{
  "d_model": 64,
  "n_head": 4,
  "norm": "layernorm",
  "qk_norm": false,
  "init_std_o": 0.08,
  "lr": 0.00349,
  "beta2": 0.95,
  "weight_decay": 0.1,
  "warmup_steps": 308,
  "doc_mask": true,
  "dataset": "wikipedia_en"
}
Each number is 200 + 20 x the weight over the matrix's rms, rounded and kept within 0 to 999. Layers, rows and columns count from 0.

# q: layer 6 attention query, 128x64, rms 0.118, rows 0-63, columns 0-31
# k: layer 6 attention key, 128x64, rms 0.117, rows 0-63, columns 0-31
# v: layer 6 attention value, 128x64, rms 0.161, rows 0-35, columns 0-31
# o: layer 6 attention output (transposed), 128x64, rms 0.202, rows 0-35, columns 0-31
q0,148,193,194,232,205,247,176,192,142,196,192,195,227,170,232,246,193,213,195,223,224,225,210,206,196,188,210,190,164,153,156,172
k0,169,204,220,204,208,202,241,180,216,156,189,225,185,189,243,204,208,201,227,221,229,198,197,176,166,209,195,198,211,162,182,192
q1,176,188,210,216,214,212,194,200,177,225,215,220,222,211,204,233,174,195,204,214,233,231,208,191,212,186,200,196,166,187,173,179
k1,175,188,208,211,179,217,210,169,200,196,219,208,179,189,232,206,212,225,208,223,216,196,193,215,201,209,213,178,204,196,166,181
q2,197,196,205,213,188,226,207,200,215,206,201,211,209,211,201,188,197,190,230,189,226,241,221,217,193,205,212,199,192,180,195,202
k2,187,189,195,183,191,210,203,178,219,199,172,218,184,194,214,235,210,183,209,208,225,184,214,216,182,212,216,184,212,200,190,201
q3,173,174,209,210,234,203,207,192,192,191,217,199,220,184,212,218,194,179,204,207,202,200,206,215,186,188,200,220,183,199,191,191
k3,190,203,193,220,185,212,210,193,209,215,209,191,205,210,209,184,214,217,200,190,225,206,203,180,200,210,197,199,194,206,180,207
q4,219,183,201,210,198,189,187,209,203,196,193,186,178,213,195,232,213,188,169,184,185,224,171,173,228,196,192,200,199,197,201,214
k4,227,235,200,181,197,206,169,200,203,196,220,200,202,195,162,202,185,206,183,216,184,177,181,183,199,198,203,199,221,203,205,213
q5,230,173,206,202,180,228,192,156,181,185,177,224,224,203,214,166,200,213,168,209,228,248,201,179,221,199,218,203,209,180,203,217
k5,214,192,219,189,212,203,181,189,193,188,240,233,183,203,197,194,196,186,230,225,181,239,172,190,217,194,199,207,176,199,189,200
q6,242,244,165,160,180,164,187,201,180,206,173,203,174,199,192,234,192,206,208,197,201,190,199,216,233,206,192,189,207,202,208,212
k6,195,198,201,186,213,198,219,229,216,191,202,207,210,197,230,209,194,159,191,213,192,245,209,208,213,183,185,203,203,189,184,191
q7,225,173,216,204,210,186,193,194,247,206,195,212,197,212,202,188,176,175,204,168,154,191,182,180,200,219,185,226,197,203,191,216
k7,203,199,198,194,180,210,181,191,204,245,203,199,227,208,193,167,214,218,209,193,200,207,202,207,212,221,204,214,214,198,231,211
q8,188,183,199,197,205,218,197,178,220,211,206,181,195,191,200,207,213,214,206,193,229,168,225,181,186,198,213,189,204,200,178,171
k8,152,197,204,236,211,220,207,172,186,165,201,205,204,201,238,211,207,207,206,216,235,184,167,199,157,191,171,197,172,185,171,172
q9,148,151,213,238,182,250,207,167,178,187,198,211,194,163,242,182,171,201,203,253,221,211,244,224,164,193,214,174,182,156,206,189
k9,199,194,199,203,200,206,188,194,201,194,193,228,200,203,220,188,205,185,178,221,190,219,198,193,173,209,187,195,207,202,219,207
q10,228,183,206,207,217,167,198,203,203,189,182,203,207,199,209,189,190,205,193,214,187,217,174,205,188,182,184,188,178,190,206,212
k10,162,212,245,246,196,267,193,176,210,168,225,252,182,216,257,222,212,209,222,236,215,207,243,185,135,212,203,164,178,177,141,177
q11,236,228,184,153,203,210,183,205,185,200,175,179,166,197,200,223,206,190,185,210,206,166,191,226,209,229,175,224,229,167,188,217
k11,184,164,197,222,207,207,208,213,219,198,213,205,225,203,205,186,221,167,219,205,209,236,188,229,211,177,210,194,183,174,208,200
q12,211,227,177,184,202,196,197,164,204,196,215,194,241,191,196,238,198,179,175,194,211,233,211,210,182,226,184,187,196,194,236,213
k12,250,191,224,174,221,211,183,208,160,204,209,187,208,188,229,197,187,205,215,204,203,218,184,220,191,197,193,193,219,193,186,169
q13,202,226,212,224,169,207,216,209,185,201,222,202,198,213,179,209,177,225,210,204,194,194,191,183,212,210,192,227,181,230,180,207
k13,201,226,179,183,203,218,203,221,192,216,182,236,200,190,180,182,214,220,170,199,232,168,219,215,202,194,200,186,181,198,186,212
q14,185,214,165,174,189,172,218,197,208,189,204,188,182,187,190,218,186,196,196,232,225,189,186,233,194,187,209,206,187,178,201,189
k14,176,248,184,192,198,195,234,200,218,183,183,175,213,170,220,206,182,196,208,193,197,220,219,226,186,178,203,206,239,192,199,191
q15,185,216,176,178,216,230,242,183,199,194,196,207,172,203,210,221,209,180,209,240,221,261,210,215,216,209,194,215,206,183,170,201
k15,246,216,192,191,212,163,197,182,223,183,203,193,194,178,192,180,217,178,209,212,191,188,190,215,206,159,242,220,246,220,226,211
q16,179,166,202,205,226,200,217,200,204,232,241,195,216,197,207,210,189,202,211,209,216,219,185,195,215,198,185,186,216,208,171,179
k16,162,175,225,227,182,225,180,206,205,187,221,231,235,184,231,209,205,186,211,229,207,183,209,213,198,193,211,185,187,209,174,189
q17,226,207,194,173,196,156,193,225,218,192,213,190,200,205,176,167,196,176,182,179,174,182,166,191,204,180,194,214,229,238,206,242
k17,223,202,200,176,213,203,175,204,223,259,204,181,215,227,181,204,179,199,174,190,157,228,205,177,251,191,207,201,186,207,181,224
q18,179,177,202,213,225,236,220,186,163,183,211,204,213,213,228,180,190,178,200,235,242,189,237,205,161,180,218,202,172,182,179,180
k18,182,183,225,206,195,228,223,178,216,168,191,213,176,219,237,206,199,224,200,222,218,197,187,226,163,212,199,193,205,189,184,178
q19,208,211,203,193,176,172,208,221,218,210,201,196,183,206,184,216,208,189,164,185,165,217,168,182,229,212,193,222,214,218,212,224
k19,231,223,175,165,181,155,166,220,204,206,191,197,219,172,138,180,196,187,198,174,195,180,212,200,218,192,223,200,214,219,216,223
q20,206,236,198,173,186,158,198,198,217,211,184,225,189,212,197,186,202,190,192,177,185,196,195,215,211,211,201,200,224,215,210,222
k20,214,218,188,169,202,172,209,212,208,228,188,198,216,206,181,189,186,192,199,187,193,205,215,219,204,195,183,221,196,207,209,222
q21,210,195,208,207,176,233,180,212,198,198,180,208,226,187,194,198,194,209,195,206,199,226,185,199,210,196,199,197,236,178,234,207
k21,200,183,162,201,220,189,207,213,203,210,223,202,227,190,180,225,180,165,169,190,174,201,222,223,191,208,205,185,172,179,207,176
q22,214,187,204,192,193,237,189,191,191,216,201,184,205,213,199,227,223,204,210,196,203,216,201,178,208,184,201,177,176,172,173,197
k22,191,188,227,214,179,239,200,192,187,145,209,201,186,179,234,202,202,211,217,201,220,186,152,189,222,212,213,194,195,191,159,212
q23,201,224,217,173,212,166,214,176,174,191,227,210,180,245,220,203,205,187,191,190,185,160,205,165,181,183,207,206,197,217,168,200
k23,170,237,234,182,222,220,240,176,207,192,181,212,191,181,221,187,205,207,205,215,250,198,184,206,188,199,190,193,205,208,179,210
q24,178,166,216,235,210,221,201,218,195,209,197,175,226,183,202,171,178,178,189,232,240,254,215,191,188,185,165,224,156,187,206,182
k24,215,210,212,189,212,194,193,215,202,200,189,221,225,196,222,208,221,200,195,173,202,200,217,186,200,204,209,201,199,209,186,195
q25,202,227,199,207,173,192,207,194,180,187,190,188,187,196,210,193,189,229,215,198,164,193,208,204,204,192,208,200,218,183,195,213
k25,255,224,180,160,181,149,177,258,219,246,174,176,255,170,127,191,215,164,178,171,161,214,218,206,269,184,218,206,196,198,243,212
q26,144,206,187,245,195,224,226,187,168,170,248,191,225,205,219,166,182,195,230,192,208,240,213,176,169,176,200,192,197,196,187,206
k26,206,208,181,179,213,165,197,194,211,210,189,183,197,211,178,178,199,188,180,206,229,205,209,187,198,226,201,202,203,196,197,200
q27,216,202,161,197,211,210,219,195,208,226,189,181,188,149,203,234,211,230,218,186,160,161,236,209,208,204,162,210,183,185,203,185
k27,185,189,216,245,176,215,198,206,172,172,176,196,233,186,232,211,201,195,202,230,200,196,217,183,207,188,178,227,175,197,224,184
q28,206,191,217,220,184,203,240,166,190,186,201,177,201,163,193,192,174,198,206,197,203,187,186,180,197,228,195,184,196,219,194,196
k28,218,226,217,182,197,205,208,206,161,176,205,198,210,205,184,210,252,190,206,173,195,211,191,200,206,205,154,223,218,199,210,204
q29,187,218,211,207,213,206,193,229,217,212,222,196,226,175,187,203,211,168,203,200,207,185,186,197,213,220,171,185,200,223,218,206
k29,202,177,211,220,198,212,212,194,195,218,194,182,238,244,212,222,188,194,171,232,241,178,208,200,158,180,168,194,180,179,220,185
q30,226,189,151,203,213,172,225,202,184,219,192,207,200,202,200,242,193,209,217,213,214,204,177,202,237,179,217,194,199,203,189,178
k30,191,219,229,225,170,174,201,205,199,238,165,232,216,213,168,186,236,193,189,209,210,201,204,183,220,172,207,163,244,198,180,186
q31,180,179,190,195,259,163,189,209,184,127,178,225,203,209,207,172,226,205,236,206,223,208,211,203,210,208,183,198,191,206,212,133
k31,194,225,199,219,173,174,205,161,176,277,194,188,163,211,192,178,223,187,205,179,211,217,194,219,203,196,176,194,202,185,235,185
v0,195,195,185,202,191,207,170,194,203,198,211,221,206,204,192,184,184,204,225,212,210,191,219,205,187,207,203,172,188,204,206,194
o0,193,199,205,202,204,209,214,196,203,180,181,193,200,193,205,200,192,181,207,199,189,187,196,183,189,184,199,212,220,205,193,187
v1,203,214,203,198,194,191,166,195,208,191,206,196,198,196,207,208,203,172,209,213,209,215,197,200,192,193,217,193,203,176,198,207
o1,194,199,220,180,202,217,209,218,200,201,209,201,191,192,192,196,209,206,199,200,196,184,195,176,200,180,198,208,200,233,199,184
v2,208,187,196,195,196,203,212,185,205,199,188,215,213,183,205,224,175,187,191,204,208,212,199,209,202,225,193,199,217,193,199,180
o2,189,197,194,190,197,223,204,200,192,218,198,198,196,198,198,210,187,218,218,190,202,195,208,196,188,209,195,195,188,216,220,188
v3,182,212,188,209,197,207,209,203,193,204,219,195,205,198,177,201,198,217,219,202,221,193,215,194,186,187,191,202,213,210,200,201
o3,208,183,190,199,196,205,205,213,226,185,194,184,200,206,207,195,193,177,209,196,194,212,204,193,186,210,210,201,197,181,199,207
v4,206,211,192,197,185,197,223,192,177,206,222,187,215,206,200,203,216,196,209,203,208,223,194,207,215,204,197,190,206,204,205,183
o4,196,198,201,172,193,202,202,199,203,214,197,207,192,205,190,213,202,195,192,199,198,198,201,187,201,178,215,216,197,182,184,209
v5,201,175,186,205,192,201,194,193,219,195,208,225,210,196,199,214,181,197,205,196,204,211,196,192,196,217,197,198,200,193,204,209
o5,192,190,198,197,208,204,203,181,199,210,205,197,207,201,197,211,193,195,224,202,194,201,193,183,205,200,201,199,209,211,191,187
v6,204,199,200,189,185,203,172,200,180,193,203,197,220,222,211,176,207,224,200,188,193,213,199,202,210,205,205,194,190,189,214,203
o6,209,216,212,189,203,206,205,201,178,212,195,200,214,186,186,194,200,177,193,202,204,191,197,198,197,199,195,197,208,180,214,204
v7,204,195,189,217,233,204,200,190,198,200,213,201,212,173,198,198,168,204,208,172,206,197,195,201,202,182,194,190,185,212,196,205
o7,193,203,192,201,210,215,198,210,198,195,193,195,209,201,195,193,190,187,207,201,195,206,206,200,191,197,221,196,209,187,232,204
v8,181,191,189,191,190,203,191,222,223,182,190,203,187,195,215,199,168,207,191,209,217,198,209,192,212,209,211,187,190,184,200,206
o8,201,212,210,209,209,197,218,189,182,197,211,179,195,207,197,215,207,203,214,213,188,186,208,200,204,189,187,193,208,226,205,203
v9,213,198,201,187,201,224,168,196,203,197,194,212,205,225,199,205,186,207,214,187,223,214,233,191,190,199,195,209,203,215,200,198
o9,206,195,210,202,208,203,227,212,215,199,189,189,210,195,203,175,209,195,200,200,192,185,205,200,198,213,222,186,205,197,191,198
v10,209,208,183,185,206,182,209,196,205,214,206,199,199,191,193,173,199,199,167,205,204,203,188,192,198,191,188,198,206,211,204,196
o10,199,205,194,196,194,200,190,188,202,189,199,185,203,185,203,204,191,201,204,189,179,220,208,193,212,215,196,188,190,188,189,206
v11,189,205,205,198,205,186,212,186,205,208,184,209,196,198,206,220,211,231,184,215,186,192,217,198,207,177,190,202,195,216,186,201
o11,201,194,179,203,207,192,197,204,206,170,199,219,192,198,203,179,205,203,204,200,216,203,203,210,190,210,208,205,203,183,198,205
v12,198,192,187,206,194,192,196,202,211,201,216,208,191,181,193,214,178,195,190,197,211,203,191,198,221,190,215,167,204,223,202,198
o12,197,184,202,194,211,214,207,189,209,196,212,204,191,194,194,206,195,206,226,193,184,197,205,190,193,201,192,185,196,209,222,193
v13,207,214,212,200,220,192,203,208,215,215,183,201,191,196,198,179,196,190,195,223,185,182,197,217,208,190,230,194,201,209,192,213
o13,198,194,198,211,198,189,174,198,213,181,200,211,202,199,207,196,201,217,202,204,192,198,188,205,207,187,177,187,215,214,203,195
v14,202,192,204,207,190,185,208,214,176,196,216,201,178,185,191,219,209,182,203,197,210,199,225,196,220,210,193,187,203,199,183,171
o14,196,176,205,178,188,209,197,206,201,201,207,202,180,201,204,194,188,218,210,203,199,191,188,212,193,207,203,219,190,221,180,206
v15,189,189,202,205,189,193,203,201,202,199,174,210,194,214,201,204,181,215,207,197,188,194,206,190,202,210,213,188,209,187,183,188
o15,209,196,190,190,207,203,198,214,210,215,200,184,199,200,200,183,190,196,204,210,226,203,205,202,180,209,192,196,215,205,211,208
v16,214,175,203,190,195,205,183,189,208,197,229,208,218,189,216,194,215,213,196,192,179,226,198,165,194,219,192,201,185,197,189,193
o16,211,221,195,191,188,208,202,187,181,228,207,206,209,200,203,188,202,195,205,202,199,210,206,209,208,192,198,195,215,181,200,203
v17,200,207,199,204,189,193,185,229,211,202,155,198,178,208,200,199,177,213,203,194,200,188,190,206,183,173,203,194,184,214,187,208
o17,196,202,196,229,221,180,209,194,209,168,201,187,203,194,191,194,211,205,200,215,189,201,193,211,218,217,196,196,215,208,196,204
v18,199,193,190,203,200,199,207,201,189,183,190,209,197,197,208,199,208,191,214,193,197,201,219,190,200,200,215,202,178,198,200,192
o18,194,189,185,193,212,203,204,214,210,204,212,198,208,211,205,178,190,202,203,216,209,191,192,206,183,188,187,195,200,215,184,200
v19,192,187,210,196,203,202,192,218,209,190,181,184,206,202,200,184,193,222,217,217,200,196,178,208,195,165,192,196,185,198,191,192
o19,202,216,187,230,214,196,194,211,202,195,200,193,200,197,189,209,206,190,211,200,195,197,203,195,205,213,192,194,196,214,214,203
v20,190,193,203,213,209,213,199,197,191,200,198,179,197,159,195,206,203,234,202,222,202,195,209,188,220,200,217,195,195,171,198,211
o20,206,202,206,191,188,202,198,197,201,187,201,220,187,219,198,203,190,193,207,199,226,198,208,189,174,189,192,202,208,200,225,194
v21,200,192,205,211,168,195,184,209,218,209,198,198,193,198,190,207,192,201,217,202,192,205,181,210,191,218,201,198,206,185,202,215
o21,199,210,206,198,190,219,199,200,190,206,206,186,204,189,199,207,211,205,209,192,190,197,202,193,197,220,192,205,184,209,208,193
v22,212,203,181,186,182,195,181,215,191,183,176,207,201,202,207,192,218,215,210,202,196,204,203,199,194,211,187,222,196,226,214,191
o22,202,202,200,189,222,196,209,207,192,218,195,193,204,190,178,190,205,200,183,214,189,214,187,235,206,203,202,196,203,162,182,206
v23,190,205,199,216,191,205,211,198,168,162,163,197,209,199,212,182,202,197,198,208,210,208,208,185,197,194,210,174,201,199,206,184
o23,197,209,189,195,214,198,208,205,225,207,186,190,201,214,200,183,200,213,196,208,223,186,199,204,185,191,192,214,196,190,194,210
v24,192,173,196,205,182,208,194,224,203,199,194,181,198,186,206,201,196,181,205,210,216,201,207,201,186,225,218,212,197,197,196,217
o24,207,203,207,200,205,190,214,184,182,204,211,208,193,212,205,221,207,205,191,206,196,199,217,208,211,187,181,210,197,208,194,205
v25,185,185,201,209,209,189,195,182,204,193,189,205,201,188,196,199,224,192,209,199,201,202,215,195,188,214,199,194,218,185,222,186
o25,194,223,204,183,194,208,205,217,194,202,211,217,203,194,196,202,178,215,189,177,199,206,203,208,191,197,203,203,195,204,192,210
v26,198,198,189,184,222,201,195,209,197,223,188,196,197,185,198,194,200,172,194,206,212,188,187,186,193,197,201,209,202,215,206,204
o26,197,203,194,205,188,190,194,210,203,191,224,193,210,199,194,207,203,216,191,187,179,208,211,210,205,194,188,189,186,189,196,194
v27,209,213,205,210,195,215,179,190,171,202,173,209,200,208,206,186,188,188,189,219,202,203,219,197,191,208,211,172,208,194,200,185
o27,188,228,215,197,196,207,211,200,209,191,185,198,190,203,215,194,197,216,188,201,200,186,204,217,209,197,211,192,194,222,181,198
v28,205,199,203,207,209,202,196,202,182,206,201,199,234,194,176,195,187,210,193,191,200,205,205,209,217,193,211,173,187,209,211,170
o28,203,208,210,208,192,204,186,201,202,187,195,211,193,195,179,192,155,192,207,191,208,186,200,205,204,210,209,181,215,184,201,198
v29,210,193,204,205,201,197,178,191,198,199,185,201,216,214,218,204,201,200,209,192,199,192,201,207,197,191,212,195,178,189,198,198
o29,200,205,201,199,204,218,194,208,186,201,202,193,215,189,202,192,209,208,194,185,211,203,190,188,199,208,206,201,205,209,218,200
v30,193,217,215,190,186,185,212,185,179,180,192,210,197,200,214,203,197,200,212,187,225,209,195,227,199,192,192,200,190,207,203,170
o30,192,191,206,205,211,204,209,203,209,216,187,198,194,198,193,205,197,208,198,183,207,178,196,184,191,217,203,203,202,210,200,215
v31,196,207,186,210,214,198,219,176,209,215,214,195,200,192,211,202,194,199,205,198,200,235,227,194,191,194,196,193,191,194,203,178
o31,191,203,199,199,191,220,211,199,206,189,204,195,207,208,208,198,190,203,197,187,203,206,198,178,176,207,205,204,192,223,207,194
q32,202,201,191,205,199,198,200,194,198,207,197,203,198,195,199,200,198,200,202,201,201,204,191,199,192,199,201,201,202,197,201,198
k32,201,196,198,201,203,202,192,202,207,198,202,191,203,204,197,202,203,194,192,197,197,202,199,204,200,202,200,195,198,198,200,194
q33,205,202,205,202,198,200,204,206,202,195,200,203,203,200,205,200,198,200,202,205,206,214,201,210,204,204,198,206,203,198,203,204
k33,197,198,199,202,197,198,201,199,204,213,203,199,201,197,201,199,201,199,206,196,204,189,195,194,205,195,202,198,198,199,201,199
q34,200,206,199,197,192,197,199,203,204,200,200,188,199,195,196,214,202,203,202,194,198,208,194,195,199,200,200,192,203,202,196,202
k34,200,199,200,200,204,207,196,201,204,191,194,203,192,200,202,191,193,199,201,196,210,193,203,209,198,201,195,199,195,194,209,201
q35,204,195,194,199,207,204,206,207,206,192,212,208,198,205,199,192,200,213,200,204,199,194,201,209,202,201,194,203,197,205,197,200
k35,193,207,205,204,203,210,200,201,204,188,192,197,195,202,199,199,200,194,192,199,210,205,198,201,202,198,200,204,200,199,208,198
q36,204,209,201,196,198,204,196,202,204,205,189,203,204,203,192,203,196,194,199,196,207,201,200,201,201,200,201,197,200,200,205,206
k36,196,211,199,204,210,187,193,193,192,197,207,193,205,197,197,201,199,204,204,189,191,205,221,194,200,198,198,203,211,209,200,198
q37,192,197,207,210,207,209,201,199,198,200,197,209,202,206,203,194,193,205,196,204,197,189,203,210,194,205,200,199,196,196,198,189
k37,190,191,205,201,192,213,193,196,208,176,203,203,190,200,209,194,201,203,184,207,186,195,181,215,196,199,199,203,190,208,196,203
q38,202,203,204,208,203,213,209,193,209,194,213,206,197,203,209,197,194,217,199,204,189,207,197,211,203,216,210,182,193,209,183,194
k38,186,186,208,196,182,209,196,208,194,199,196,207,202,194,213,214,193,198,179,212,195,200,197,200,190,205,198,208,190,193,189,194
q39,211,203,198,173,202,166,181,219,192,230,177,192,207,208,166,199,203,170,210,196,193,206,193,195,214,182,177,222,211,190,227,213
k39,236,210,176,186,215,157,201,203,196,225,196,179,214,200,164,188,191,186,225,175,194,205,227,183,208,199,191,183,229,185,229,198
q40,199,202,172,190,215,177,191,225,185,171,181,190,220,182,188,234,230,189,200,172,236,213,209,192,187,183,187,250,220,196,232,209
k40,224,215,198,212,224,170,215,200,200,233,201,203,217,189,184,181,198,197,236,177,203,205,247,176,214,201,187,181,231,170,238,206
q41,159,192,223,253,214,267,225,172,185,134,202,219,194,199,276,208,177,255,179,208,213,179,228,216,165,229,236,165,167,206,159,181
k41,156,223,236,232,193,278,194,174,219,149,226,222,157,210,232,187,236,226,179,196,210,183,136,203,204,196,211,210,167,235,166,227
q42,253,295,177,182,139,210,193,196,285,246,226,143,226,169,201,216,238,269,196,220,199,222,198,199,204,220,244,203,223,222,144,221
k42,197,222,152,204,202,175,205,191,194,137,206,179,231,159,210,258,220,187,163,199,141,265,177,254,230,145,204,173,203,149,180,248
q43,203,169,188,190,222,246,247,184,142,212,189,135,163,122,234,196,199,220,172,179,179,263,224,145,200,167,175,180,192,204,173,179
k43,144,232,220,174,234,221,236,200,185,171,200,153,189,204,189,218,241,138,212,248,227,203,174,192,193,147,213,220,253,254,157,157
q44,165,175,231,220,150,235,204,222,212,181,256,207,175,263,208,219,219,154,183,169,223,222,188,201,163,161,162,190,214,215,201,200
k44,169,171,165,156,190,274,143,214,223,130,223,215,191,205,188,170,154,222,155,217,241,217,185,203,165,174,159,238,194,259,216,218
q45,253,178,220,255,224,167,171,260,242,230,206,207,191,207,214,220,198,161,167,166,171,148,242,154,224,93,127,220,182,220,145,199
k45,249,217,191,180,240,215,154,250,166,230,185,240,216,198,221,205,168,177,187,157,170,185,211,143,193,163,200,235,202,224,211,261
q46,186,224,165,188,217,249,203,187,132,175,201,232,242,211,201,169,184,217,252,213,235,264,268,163,192,124,240,164,223,167,220,138
k46,187,165,125,216,227,222,175,175,204,205,204,200,221,248,230,188,229,205,227,223,238,228,210,195,189,188,155,196,199,255,224,190
q47,212,174,182,198,208,191,218,192,130,194,232,137,221,226,149,243,228,232,279,221,160,200,183,164,176,254,191,280,219,244,153,237
k47,233,237,253,201,209,219,221,169,225,159,235,163,218,177,169,209,209,209,216,209,131,154,182,168,207,231,150,178,246,265,165,207
q48,200,191,197,201,195,199,197,194,205,208,198,207,197,198,200,197,192,192,200,202,202,193,197,197,199,204,199,193,199,199,203,197
k48,198,196,200,194,200,194,202,202,201,198,196,191,200,200,199,195,199,206,197,200,189,190,198,203,197,197,200,197,195,196,191,201
q49,210,196,203,198,200,198,205,203,195,207,202,208,198,210,212,191,202,200,201,204,207,191,202,198,197,206,200,206,197,205,209,194
k49,190,205,199,203,197,197,193,197,203,206,190,192,198,195,194,215,203,194,194,199,200,208,194,189,193,198,200,199,202,199,191,204
q50,198,202,200,199,195,200,202,194,204,211,201,198,197,200,192,208,195,196,202,192,196,195,211,202,197,201,202,195,197,198,198,207
k50,200,201,198,199,203,199,200,201,198,206,204,200,205,197,204,205,197,202,206,204,195,198,209,197,197,205,198,203,198,193,205,196
q51,199,209,200,196,198,192,198,205,207,209,205,189,199,194,194,213,202,204,201,191,195,204,187,199,203,200,201,193,206,202,199,201
k51,204,191,197,202,200,209,199,197,198,202,200,214,208,198,208,200,205,201,206,199,194,197,215,204,195,202,201,196,203,188,205,201
q52,198,189,204,200,205,207,198,192,192,194,191,216,196,206,203,189,195,194,195,209,203,180,209,197,198,197,202,204,193,198,199,196
k52,202,217,202,201,217,200,204,198,203,193,207,195,187,205,194,190,207,208,197,190,205,200,207,209,208,194,205,208,209,219,203,209
q53,202,199,188,197,193,199,200,202,207,203,209,197,202,193,198,203,213,208,205,198,198,199,189,196,190,203,191,194,202,199,192,191
k53,202,181,200,201,189,198,203,204,204,213,198,210,220,198,209,211,201,194,208,215,200,206,213,213,196,205,205,199,195,190,194,196
q54,215,202,175,189,190,190,200,208,207,192,219,180,203,182,192,218,220,192,208,186,217,221,198,196,203,197,196,218,220,203,211,203
k54,221,201,190,186,213,174,201,201,199,235,203,193,208,199,184,205,184,181,220,191,201,212,222,190,209,205,200,192,215,187,218,197
q55,180,197,231,214,210,222,203,175,199,205,176,233,196,222,215,172,181,209,187,217,178,182,214,208,194,210,208,169,177,201,180,202
k55,182,219,211,212,209,235,194,182,206,170,210,207,173,209,209,189,204,209,202,192,207,189,166,202,201,193,211,204,186,218,191,201
q56,185,203,205,224,199,218,219,179,202,170,204,207,183,187,223,197,198,226,168,205,218,194,218,187,180,206,227,181,183,210,174,197
k56,224,191,170,199,200,173,202,204,205,194,183,163,243,211,181,211,220,209,197,220,203,210,280,211,199,211,181,179,206,195,190,211
q57,205,206,156,191,200,174,200,222,202,172,214,187,205,173,188,225,233,187,197,166,251,212,197,181,189,185,191,244,217,203,220,197
k57,152,181,215,212,159,255,189,187,223,165,198,193,195,215,242,229,228,228,152,247,206,190,192,231,181,212,204,217,140,232,134,220
q58,165,246,153,176,245,192,235,210,232,213,227,233,222,203,227,158,181,184,164,147,235,213,183,163,208,277,135,224,141,192,169,188
k58,190,211,199,139,179,168,177,227,212,252,194,193,203,213,197,212,146,243,196,179,232,215,166,231,169,171,214,201,182,215,167,212
q59,137,195,187,207,208,179,247,289,156,210,268,209,159,221,199,170,232,260,204,158,163,172,187,190,222,203,167,213,223,183,228,196
k59,181,207,201,190,224,150,188,224,183,202,208,193,207,204,201,206,247,271,200,193,139,226,268,219,233,162,196,243,184,239,197,141
q60,212,167,225,208,226,218,223,195,198,181,199,189,265,197,231,225,117,185,252,190,281,186,158,228,158,205,127,220,244,164,133,128
k60,224,245,228,178,221,194,203,196,142,207,238,259,202,200,194,174,193,169,175,236,323,187,144,290,181,181,182,179,205,219,169,251
q61,171,201,176,242,197,199,149,180,162,188,239,182,235,167,198,170,261,167,169,267,243,209,148,224,214,147,177,203,177,208,230,156
k61,212,132,203,227,266,177,186,199,188,193,168,182,218,170,193,267,205,254,188,232,213,210,166,163,187,229,142,165,222,229,218,226
q62,167,186,191,145,235,211,181,185,250,148,221,228,205,181,164,177,210,165,269,256,166,246,168,211,211,225,162,254,123,111,205,214
k62,191,194,151,259,228,232,190,215,229,114,183,204,211,255,181,115,228,199,139,189,192,211,216,163,162,225,232,221,239,169,146,226
q63,235,228,236,216,210,196,177,174,204,192,201,244,229,155,220,192,201,206,199,178,235,223,231,213,218,158,134,255,162,193,181,172
k63,226,194,176,224,161,140,178,162,206,132,235,277,178,225,208,281,165,206,178,187,207,218,179,169,217,197,157,184,227,152,176,162
v32,240,193,209,222,170,232,188,223,218,213,150,218,174,201,221,155,242,198,200,158,189,173,208,157,191,186,215,154,190,231,170,164
o32,215,188,253,248,220,255,206,208,205,170,170,163,175,168,216,201,269,227,228,171,197,201,162,236,203,210,195,188,226,229,144,128
v33,237,173,226,193,227,195,216,145,165,173,161,176,163,216,219,185,251,205,215,170,215,192,115,217,251,223,153,198,203,143,224,139
o33,264,167,211,187,215,187,197,114,185,207,210,199,155,244,192,151,289,213,220,222,171,204,113,202,254,224,197,230,154,172,194,169
v34,208,203,177,232,128,204,182,180,113,197,186,142,177,233,197,204,196,137,209,166,220,186,212,172,214,168,197,215,202,228,210,192
o34,188,271,169,217,102,216,174,171,165,257,191,210,198,216,190,195,215,166,275,155,197,177,244,180,240,182,260,242,213,178,199,185
v35,170,186,219,189,168,216,226,180,195,203,148,226,284,210,200,204,143,149,140,175,194,197,250,265,242,231,187,133,232,250,227,225
o35,171,181,257,193,177,253,226,204,187,185,195,235,259,193,196,198,157,185,155,201,194,196,192,237,268,219,210,189,198,243,196,226